Weights of a small GPT-style language model, trained from scratch on English Wikipedia.
Architecture: rotary positions, untied embeddings.
Training: a variant of SOAP for these matrices, 145M tokens, 4665 steps.
Each number is 200 + 40 x the weight over its row's rms, rounded and kept within 0 to 999. Layers, rows and columns count from 0. The size before them is the row's rms in percent of the matrix's.

# q: layer 6 attention query, 64x64, rms 0.164, rows 0-46, columns 0-31
# k: layer 6 attention key, 64x64, rms 0.169, rows 0-45, columns 0-31
q0,126,180,243,199,141,258,255,119,229,125,168,173,209,252,292,177,172,218,136,235,196,277,218,205,214,211,216,211,227,218,184,124,143
k0,116,199,170,228,159,222,155,208,228,210,202,206,186,259,207,134,239,207,178,247,141,166,283,192,112,218,241,200,128,145,234,254,143
q1,089,173,205,252,147,176,298,149,144,175,201,207,199,210,202,223,186,195,91,231,238,220,255,215,189,154,217,198,232,154,167,183,266
k1,099,249,196,222,194,233,116,235,306,172,193,190,141,270,215,191,226,223,175,170,188,215,256,175,112,195,235,204,214,181,263,286,145
q2,103,225,211,193,187,183,202,157,218,141,174,139,170,205,325,232,215,173,111,263,268,240,202,226,238,193,283,219,223,225,147,186,268
k2,101,248,281,175,183,179,139,177,216,224,218,141,196,241,145,222,201,197,198,232,167,155,243,119,178,199,179,137,147,210,218,153,181
q3,088,185,270,194,194,191,127,301,317,206,210,197,192,189,173,232,217,184,243,160,203,211,204,226,198,201,108,231,213,203,207,235,160
k3,099,143,197,200,284,253,250,197,119,229,214,277,234,290,244,175,164,183,210,121,205,176,203,202,174,219,222,231,191,187,168,145,258
q4,096,231,190,195,210,207,296,146,186,152,184,139,254,258,217,160,195,161,97,192,247,216,213,205,215,184,243,218,248,145,217,158,230
k4,089,217,176,163,147,203,155,215,230,229,217,165,227,276,215,198,242,230,260,180,154,170,213,126,221,205,209,144,200,197,269,258,189
q5,078,197,208,175,229,251,192,205,126,222,194,205,190,172,199,195,201,155,241,249,181,158,106,208,142,130,221,163,208,125,92,234,229
k5,095,247,181,240,245,178,193,170,177,168,176,255,252,120,155,272,149,172,207,195,202,163,184,231,301,196,206,218,178,208,168,195,240
q6,121,183,177,225,128,209,178,257,169,229,202,262,151,196,141,261,236,243,242,208,134,136,187,156,149,176,136,215,183,233,226,212,150
k6,112,149,152,217,224,214,165,201,250,202,168,138,128,163,206,206,128,156,198,182,246,228,270,256,175,222,161,267,189,189,192,216,192
q7,099,253,135,228,278,153,190,220,240,261,186,189,179,194,177,258,202,192,179,253,204,202,230,126,199,253,194,193,179,192,251,218,152
k7,111,179,193,150,127,187,196,239,203,216,228,211,165,216,186,152,236,318,163,184,152,231,111,154,213,229,197,210,170,232,157,178,212
q8,118,200,188,118,135,216,183,272,223,263,212,317,197,174,192,208,232,226,236,150,187,179,170,146,206,208,115,177,163,176,254,186,166
k8,103,194,216,289,211,216,126,212,268,206,214,226,157,189,191,168,206,212,141,158,236,153,217,214,211,274,197,239,175,189,150,249,175
q9,107,139,212,192,189,240,224,190,156,196,208,243,144,187,200,236,233,176,283,163,151,146,178,202,159,186,167,101,148,187,176,176,198
k9,063,183,227,168,272,279,165,272,146,200,136,217,238,143,140,202,161,164,164,201,243,210,224,245,190,153,198,225,185,185,207,164,192
q10,083,232,229,145,141,260,224,244,253,162,202,184,262,210,259,181,163,222,223,232,233,219,144,239,195,219,173,166,212,144,240,156,164
k10,141,227,173,228,206,168,183,204,125,151,178,210,162,145,179,264,153,166,229,189,159,171,226,211,210,198,246,190,211,287,170,251,221
q11,086,226,240,170,146,280,225,242,127,166,235,236,197,235,161,215,225,223,177,207,158,143,233,217,200,207,205,196,122,163,254,169,232
k11,082,178,287,237,265,252,133,179,208,260,215,187,166,113,175,205,191,171,161,189,242,246,289,266,208,213,196,268,153,226,246,152,168
q12,083,173,129,256,274,165,175,130,215,170,184,160,252,159,202,192,170,232,235,236,246,320,165,217,156,173,205,229,230,217,196,210,182
k12,083,194,115,158,135,153,261,231,192,208,184,120,213,256,249,134,207,191,166,185,170,238,134,197,214,154,219,204,181,220,183,270,200
q13,105,211,130,229,188,178,224,236,208,200,161,249,172,218,231,224,230,217,254,164,195,224,227,136,216,182,157,166,270,222,174,199,125
k13,101,240,204,233,206,170,218,271,222,180,220,194,224,183,235,201,201,175,213,142,147,176,200,105,206,137,223,150,186,190,113,206,299
q14,104,207,211,162,180,243,272,223,196,163,155,147,237,187,176,285,206,186,153,254,177,240,209,170,255,169,177,253,239,202,225,260,158
k14,098,239,185,279,195,170,150,179,176,231,190,171,191,206,209,119,250,199,181,220,160,223,206,229,150,213,177,200,169,222,227,223,227
q15,107,220,158,227,161,198,153,206,138,179,271,225,212,188,161,197,175,282,261,169,204,161,209,275,159,127,238,269,241,178,228,182,194
k15,097,259,244,194,204,155,205,210,171,166,166,179,153,228,258,230,185,135,143,176,142,291,228,219,206,187,278,200,186,218,171,157,211
q16,086,142,292,221,233,206,174,187,168,267,195,239,186,212,268,176,197,190,134,199,200,142,198,249,185,185,127,211,168,305,159,169,185
k16,086,201,265,175,174,205,265,147,223,240,169,249,213,235,183,233,205,240,207,179,262,153,268,175,158,214,231,170,245,209,225,208,154
q17,111,199,279,154,181,224,215,290,201,219,247,282,217,184,169,261,195,172,219,168,222,236,232,185,272,256,183,213,127,206,197,165,187
k17,093,316,242,187,252,235,136,205,223,215,239,256,202,157,299,186,212,199,191,220,210,159,212,226,170,255,231,221,178,245,140,223,188
q18,087,199,188,188,277,297,157,148,192,171,162,231,186,217,221,171,144,232,225,239,175,235,287,235,129,171,190,236,163,249,221,151,159
k18,089,159,221,252,146,226,226,268,191,273,233,140,261,154,253,136,224,145,97,153,208,201,256,199,170,175,227,159,179,257,232,167,190
q19,108,186,250,270,244,209,179,242,188,219,250,235,194,214,161,245,235,193,232,170,247,203,156,150,201,191,158,145,252,235,177,217,218
k19,105,268,233,174,162,182,225,149,182,212,205,243,201,161,170,203,156,250,206,170,173,175,162,161,260,200,249,168,207,100,101,154,209
q20,102,128,140,257,200,236,220,211,204,128,219,194,179,244,209,167,213,241,216,158,137,201,249,259,202,142,201,156,163,153,184,187,230
k20,098,123,222,192,248,217,198,300,152,260,235,182,202,165,125,230,200,216,175,153,246,244,253,194,217,156,170,220,246,220,280,229,176
q21,092,146,205,230,222,174,248,209,237,194,151,163,214,220,257,182,222,249,227,41,236,208,193,237,227,120,230,168,196,217,212,218,178
k21,093,291,162,195,230,207,247,190,195,193,127,265,211,234,213,149,269,181,248,203,160,195,216,154,203,179,186,198,230,228,187,210,239
q22,096,172,163,188,233,148,204,303,245,274,259,227,191,223,192,241,253,244,214,185,145,229,206,189,258,190,196,143,234,213,303,165,202
k22,095,256,224,137,244,210,177,227,214,236,285,247,222,114,154,213,223,278,201,206,189,201,211,174,198,229,219,195,220,175,158,179,234
q23,118,178,207,266,220,171,181,247,220,245,224,155,257,208,194,284,241,189,243,187,155,200,166,212,177,190,197,169,284,223,274,182,201
k23,114,188,159,123,186,163,162,194,186,216,213,208,216,190,138,217,157,296,179,242,204,225,165,222,198,186,181,264,246,220,237,231,197
q24,108,165,152,203,228,185,213,220,197,181,169,272,235,244,216,186,196,209,211,161,145,245,208,305,141,206,148,191,133,215,204,158,189
k24,103,182,170,223,250,227,249,272,182,185,228,183,240,228,263,248,253,246,147,176,238,179,261,221,226,262,234,254,256,243,242,258,245
q25,083,210,96,184,231,191,201,200,201,215,131,153,210,186,182,152,215,235,229,186,165,208,206,146,197,163,236,198,178,120,243,244,233
k25,085,213,171,267,187,195,207,186,203,220,221,158,165,140,226,184,279,214,143,230,169,213,208,221,252,205,124,225,193,223,177,220,242
q26,106,188,163,209,170,163,187,210,163,211,228,219,173,184,152,276,226,169,224,254,179,153,176,256,128,139,203,208,214,246,210,202,231
k26,108,208,123,176,251,63,254,208,219,171,218,183,216,148,268,249,148,211,151,186,172,268,213,158,150,256,268,208,235,202,204,213,236
q27,100,216,272,234,184,153,238,177,244,266,187,221,242,243,218,226,167,191,251,203,259,240,181,210,171,282,135,271,227,216,199,128,221
k27,099,227,228,181,194,183,177,232,221,174,138,295,261,265,223,218,170,184,224,233,208,174,128,239,197,196,148,201,226,175,237,198,248
q28,097,285,206,250,185,187,210,249,165,211,280,200,204,247,190,276,133,205,258,210,249,207,198,215,210,254,235,133,203,236,243,228,189
k28,100,180,211,151,229,198,163,199,199,156,212,184,255,172,230,203,162,181,207,199,151,276,174,211,170,227,242,236,159,137,154,48,242
q29,083,190,139,183,217,212,187,199,141,184,161,126,179,205,215,112,128,258,192,206,153,247,233,231,182,180,240,249,122,152,228,251,151
k29,090,155,152,219,207,219,179,220,177,210,183,123,182,235,222,155,294,235,149,181,221,212,240,253,176,211,181,215,167,251,216,186,230
q30,087,142,174,185,202,189,214,222,239,229,178,208,174,195,268,173,240,222,245,121,157,232,229,237,147,160,148,190,186,189,171,153,230
k30,082,206,236,256,215,162,221,254,191,181,144,278,261,192,215,230,268,214,236,178,212,172,194,130,242,221,176,180,270,190,263,258,240
q31,103,214,244,229,186,215,241,206,240,174,186,255,252,195,247,166,191,193,249,209,196,244,197,162,215,236,125,267,153,129,95,197,262
k31,096,214,231,204,242,235,207,224,187,163,154,286,212,207,240,209,203,150,214,195,251,111,113,232,248,233,125,176,220,187,196,241,228
q32,099,202,210,210,224,221,235,198,150,234,210,274,255,212,249,206,168,153,147,193,238,205,213,111,140,174,226,160,212,109,201,190,283
k32,104,245,276,144,152,256,213,161,202,164,117,243,170,282,194,210,182,210,207,218,198,225,237,205,202,167,196,168,194,187,265,220,187
q33,103,199,197,185,254,194,171,210,103,224,202,216,123,128,170,225,176,202,229,225,207,121,117,147,200,173,163,181,230,160,206,207,258
k33,106,212,186,213,203,145,186,185,214,180,108,173,219,156,182,236,220,185,179,140,146,216,215,170,224,178,278,258,226,160,177,209,216
q34,105,231,241,202,148,190,189,206,137,180,221,227,207,196,220,226,171,153,237,132,185,144,105,210,219,205,216,124,172,177,186,189,238
k34,122,217,210,224,260,161,181,120,233,151,161,173,131,198,190,240,173,134,170,236,292,230,247,236,214,202,153,284,229,217,152,178,194
q35,090,277,175,204,203,192,207,185,276,193,264,169,219,220,205,153,178,165,198,226,244,214,217,257,213,260,195,185,139,238,189,204,187
k35,089,231,210,126,195,196,195,252,264,171,227,182,232,243,275,157,227,223,188,221,193,220,129,172,128,223,254,200,183,210,191,160,198
q36,092,205,144,184,206,196,181,221,125,218,163,209,174,149,149,228,222,217,170,288,143,152,140,202,181,128,203,198,194,196,177,231,235
k36,119,230,187,279,214,148,181,169,216,189,165,212,249,147,177,243,197,182,168,174,192,185,209,202,266,151,153,191,271,239,184,196,249
q37,108,211,265,211,211,189,152,226,202,250,177,239,161,125,174,216,218,238,252,176,152,149,235,170,160,172,138,141,262,237,161,227,179
k37,067,152,204,246,244,208,166,202,110,197,151,182,228,130,172,227,147,189,217,232,217,218,175,242,188,138,250,199,221,138,121,138,188
q38,099,205,212,236,224,232,213,193,248,200,265,199,271,267,216,232,192,190,186,204,215,230,214,160,240,240,246,216,133,202,243,201,197
k38,099,208,217,143,158,196,233,168,221,254,248,196,132,179,250,178,210,228,167,186,229,217,152,146,195,282,179,245,119,185,178,177,153
q39,148,210,157,192,281,187,187,144,216,174,239,147,189,250,239,192,208,104,135,282,221,243,221,186,223,260,263,236,196,227,209,170,223
k39,080,195,183,128,145,152,258,199,279,205,300,257,260,238,223,164,237,239,208,206,211,181,129,144,217,221,184,152,164,201,230,181,217
q40,081,241,64,234,256,160,172,182,240,254,233,138,230,237,212,241,193,180,183,185,227,211,198,167,224,180,253,262,129,181,271,205,194
k40,070,235,202,151,175,125,225,190,237,206,200,299,156,208,197,154,273,304,178,192,157,154,162,143,204,243,155,193,175,217,159,198,211
q41,069,153,237,230,236,171,183,213,201,196,181,198,235,138,149,184,242,224,186,206,249,202,144,184,191,164,163,148,329,229,244,199,157
k41,180,210,263,205,191,261,197,206,224,227,232,203,214,294,199,149,228,213,175,204,227,204,151,158,196,190,225,217,207,127,245,201,226
q42,108,149,210,176,248,177,219,217,194,196,195,277,164,168,205,179,225,196,247,122,180,200,190,238,196,181,149,116,188,217,185,157,173
k42,067,205,252,183,272,263,185,302,185,188,146,236,267,259,151,169,255,222,177,185,258,173,194,233,174,138,202,202,233,174,223,199,217
q43,081,255,183,193,255,187,175,196,187,260,190,224,176,191,134,217,163,166,216,197,260,188,208,115,241,256,197,221,177,227,226,268,165
k43,080,185,175,217,127,219,185,130,226,213,207,225,191,197,203,143,202,251,177,201,142,200,163,206,240,227,212,234,174,170,75,113,180
q44,109,192,199,254,165,213,264,241,243,191,200,284,271,234,264,225,178,164,228,208,285,224,225,237,231,173,149,210,192,225,273,193,161
k44,106,265,163,201,209,201,208,279,180,181,181,262,239,224,238,130,169,160,185,209,179,260,219,187,163,204,245,208,226,248,181,226,260
q45,099,247,236,205,151,221,169,142,193,226,190,160,201,205,160,196,203,233,206,171,112,120,300,209,148,210,221,171,176,222,263,191,187
k45,102,185,238,207,181,259,124,168,187,264,197,166,196,113,206,264,201,191,223,199,163,242,308,196,155,160,189,241,239,240,287,235,184
q46,095,254,266,193,166,185,150,234,216,218,177,261,315,176,327,159,168,215,196,182,159,215,166,187,209,238,212,200,167,216,176,164,204